Part of a small language model's weights: 5.4M parameters, attention and MLP in parallel.
Each number is 200 + 40 x the weight over the matrix's rms, rounded and kept within 0 to 999. Layers, rows and columns count from 0.

# up: layer 6 MLP up, 640x160, rms 0.0726, rows 596-599, columns 0-159
# down: layer 6 MLP down (transposed), 640x160, rms 0.0726, rows 596-599, columns 0-159
up596,249,248,167,260,237,284,232,158,199,171,145,159,199,126,208,206,182,196,129,202,222,179,172,185,194,164,227,166,145,184,117,177,217,153,201,200,162,209,147,243,176,226,216,146,245,185,191,200,244,151,263,166,179,161,200,181,200,234,226,232,139,206,190,213,246,155,203,164,191,256,236,231,178,211,216,232,163,180,195,200,192,181,246,242,178,234,205,249,201,147,213,252,306,221,241,170,201,148,239,163,155,227,184,173,158,204,206,220,271,263,180,214,196,244,167,111,168,231,292,180,228,177,318,192,200,174,186,227,266,225,277,239,185,159,263,209,202,256,157,180,224,228,212,231,206,225,179,157,185,248,287,168,224,238,162,194,141,193,181,213
down596,196,240,225,231,208,192,223,165,236,105,231,185,212,210,188,195,211,177,181,231,201,249,164,237,175,203,267,189,174,235,233,188,202,174,238,180,179,228,218,234,138,148,195,246,196,221,187,146,119,168,241,225,264,225,214,186,241,184,227,193,176,177,140,230,144,199,174,222,164,243,165,192,274,225,142,254,226,250,156,129,202,160,214,149,233,160,143,222,165,184,293,209,186,165,255,248,254,193,245,204,190,224,287,182,230,234,137,248,222,208,243,91,177,110,251,224,289,171,208,188,246,180,207,278,226,217,207,197,202,189,119,146,189,246,172,231,241,206,226,165,177,206,161,167,265,217,204,224,228,180,187,163,203,192,201,145,175,195,197,186
up597,203,174,201,211,263,77,157,224,153,126,204,168,180,138,176,193,207,230,166,135,213,187,177,184,180,236,237,214,198,199,142,256,180,170,196,199,240,112,120,171,322,162,131,177,157,192,290,176,161,142,219,149,167,181,242,164,200,185,222,216,172,198,194,258,179,219,186,172,281,261,284,221,187,128,216,180,198,225,173,214,135,179,166,228,166,147,182,232,288,222,288,211,159,152,157,189,175,264,278,144,227,211,250,191,126,245,226,135,214,201,214,230,172,167,252,198,235,215,83,226,193,132,213,203,172,196,151,164,214,233,163,143,215,176,183,185,205,209,223,177,228,236,238,250,192,153,250,138,167,261,229,167,184,211,223,175,158,118,171,166
down597,166,181,165,217,160,201,172,139,230,265,253,204,180,204,239,261,239,190,267,192,197,173,154,174,174,164,171,152,177,141,216,151,94,248,173,267,199,243,209,144,171,237,296,134,219,225,197,128,204,187,165,173,151,241,171,176,147,219,131,197,188,193,221,159,213,158,180,232,139,179,200,186,276,203,223,266,167,154,252,190,285,114,237,178,132,217,175,205,126,201,156,200,222,172,198,180,238,190,191,149,171,222,126,215,159,225,168,252,234,259,139,231,223,173,158,190,222,251,181,273,190,214,215,144,259,183,236,217,206,148,226,170,183,130,175,176,129,162,217,184,154,198,134,208,202,229,219,162,280,119,161,136,194,220,133,226,213,211,234,201
up598,207,240,167,179,211,130,205,219,134,192,225,195,211,177,200,210,195,186,188,227,149,233,143,173,157,270,246,228,198,153,194,170,136,196,229,242,189,162,186,173,227,219,194,225,188,210,184,201,142,193,214,260,185,218,249,198,201,162,188,200,241,213,219,100,156,160,172,225,258,185,177,196,204,211,180,226,236,182,188,256,188,186,267,193,214,236,238,210,176,187,217,226,182,169,266,194,235,202,163,253,233,203,249,239,161,223,211,175,204,198,226,262,210,159,169,149,232,186,162,153,202,196,243,166,205,189,128,218,218,164,144,193,244,319,188,256,211,219,215,200,273,233,206,204,137,223,251,237,176,157,244,259,173,198,170,285,221,206,288,169
down598,221,163,216,132,198,165,267,167,220,217,226,231,186,257,196,131,251,199,216,233,207,195,258,201,169,177,233,221,135,246,203,247,272,210,206,133,223,243,239,269,192,171,216,198,211,228,135,237,116,139,169,182,142,230,187,214,188,130,199,154,178,205,174,242,225,252,158,212,218,237,173,179,140,207,224,190,166,193,198,156,259,206,196,203,209,179,134,215,183,175,189,177,177,219,257,226,149,100,193,233,146,141,177,149,260,241,196,222,261,202,228,128,185,192,147,202,218,218,143,250,169,196,159,171,213,223,191,163,176,125,231,183,183,148,309,186,157,225,149,165,178,247,256,230,197,226,202,200,157,205,161,154,225,187,206,252,260,207,153,184
up599,201,195,227,292,154,226,158,211,169,172,261,241,178,189,210,193,258,221,181,243,204,216,161,211,223,187,226,270,244,298,179,224,190,178,258,200,254,307,194,226,269,243,144,188,165,250,282,162,257,199,145,109,119,178,213,192,215,203,227,236,246,227,162,192,235,170,175,187,297,182,153,220,182,132,236,224,198,125,179,176,257,169,168,250,186,147,262,202,158,170,180,209,222,197,234,213,119,144,148,204,228,211,147,156,146,224,136,141,185,276,191,242,219,227,244,197,201,227,209,202,136,190,246,154,236,224,194,178,286,164,96,180,228,191,154,243,214,238,227,151,106,316,224,267,231,213,175,295,165,179,197,158,164,213,225,225,155,230,234,179
down599,203,184,147,231,234,242,186,212,224,212,240,214,257,158,154,215,185,202,164,227,171,173,204,215,181,226,140,178,273,219,248,168,185,192,217,185,137,201,179,139,207,140,250,127,197,200,214,149,119,233,247,177,180,139,339,169,223,181,252,191,215,146,181,113,207,116,171,241,126,216,258,209,200,198,236,145,214,233,266,127,246,122,167,140,163,227,268,189,104,225,206,191,259,256,192,310,156,237,143,255,200,169,128,145,173,223,250,200,148,181,209,265,228,183,186,202,233,191,268,238,281,209,181,188,213,209,224,165,177,167,229,173,213,197,170,268,200,195,203,165,219,173,310,176,145,248,164,226,209,167,158,178,256,149,178,185,234,267,217,197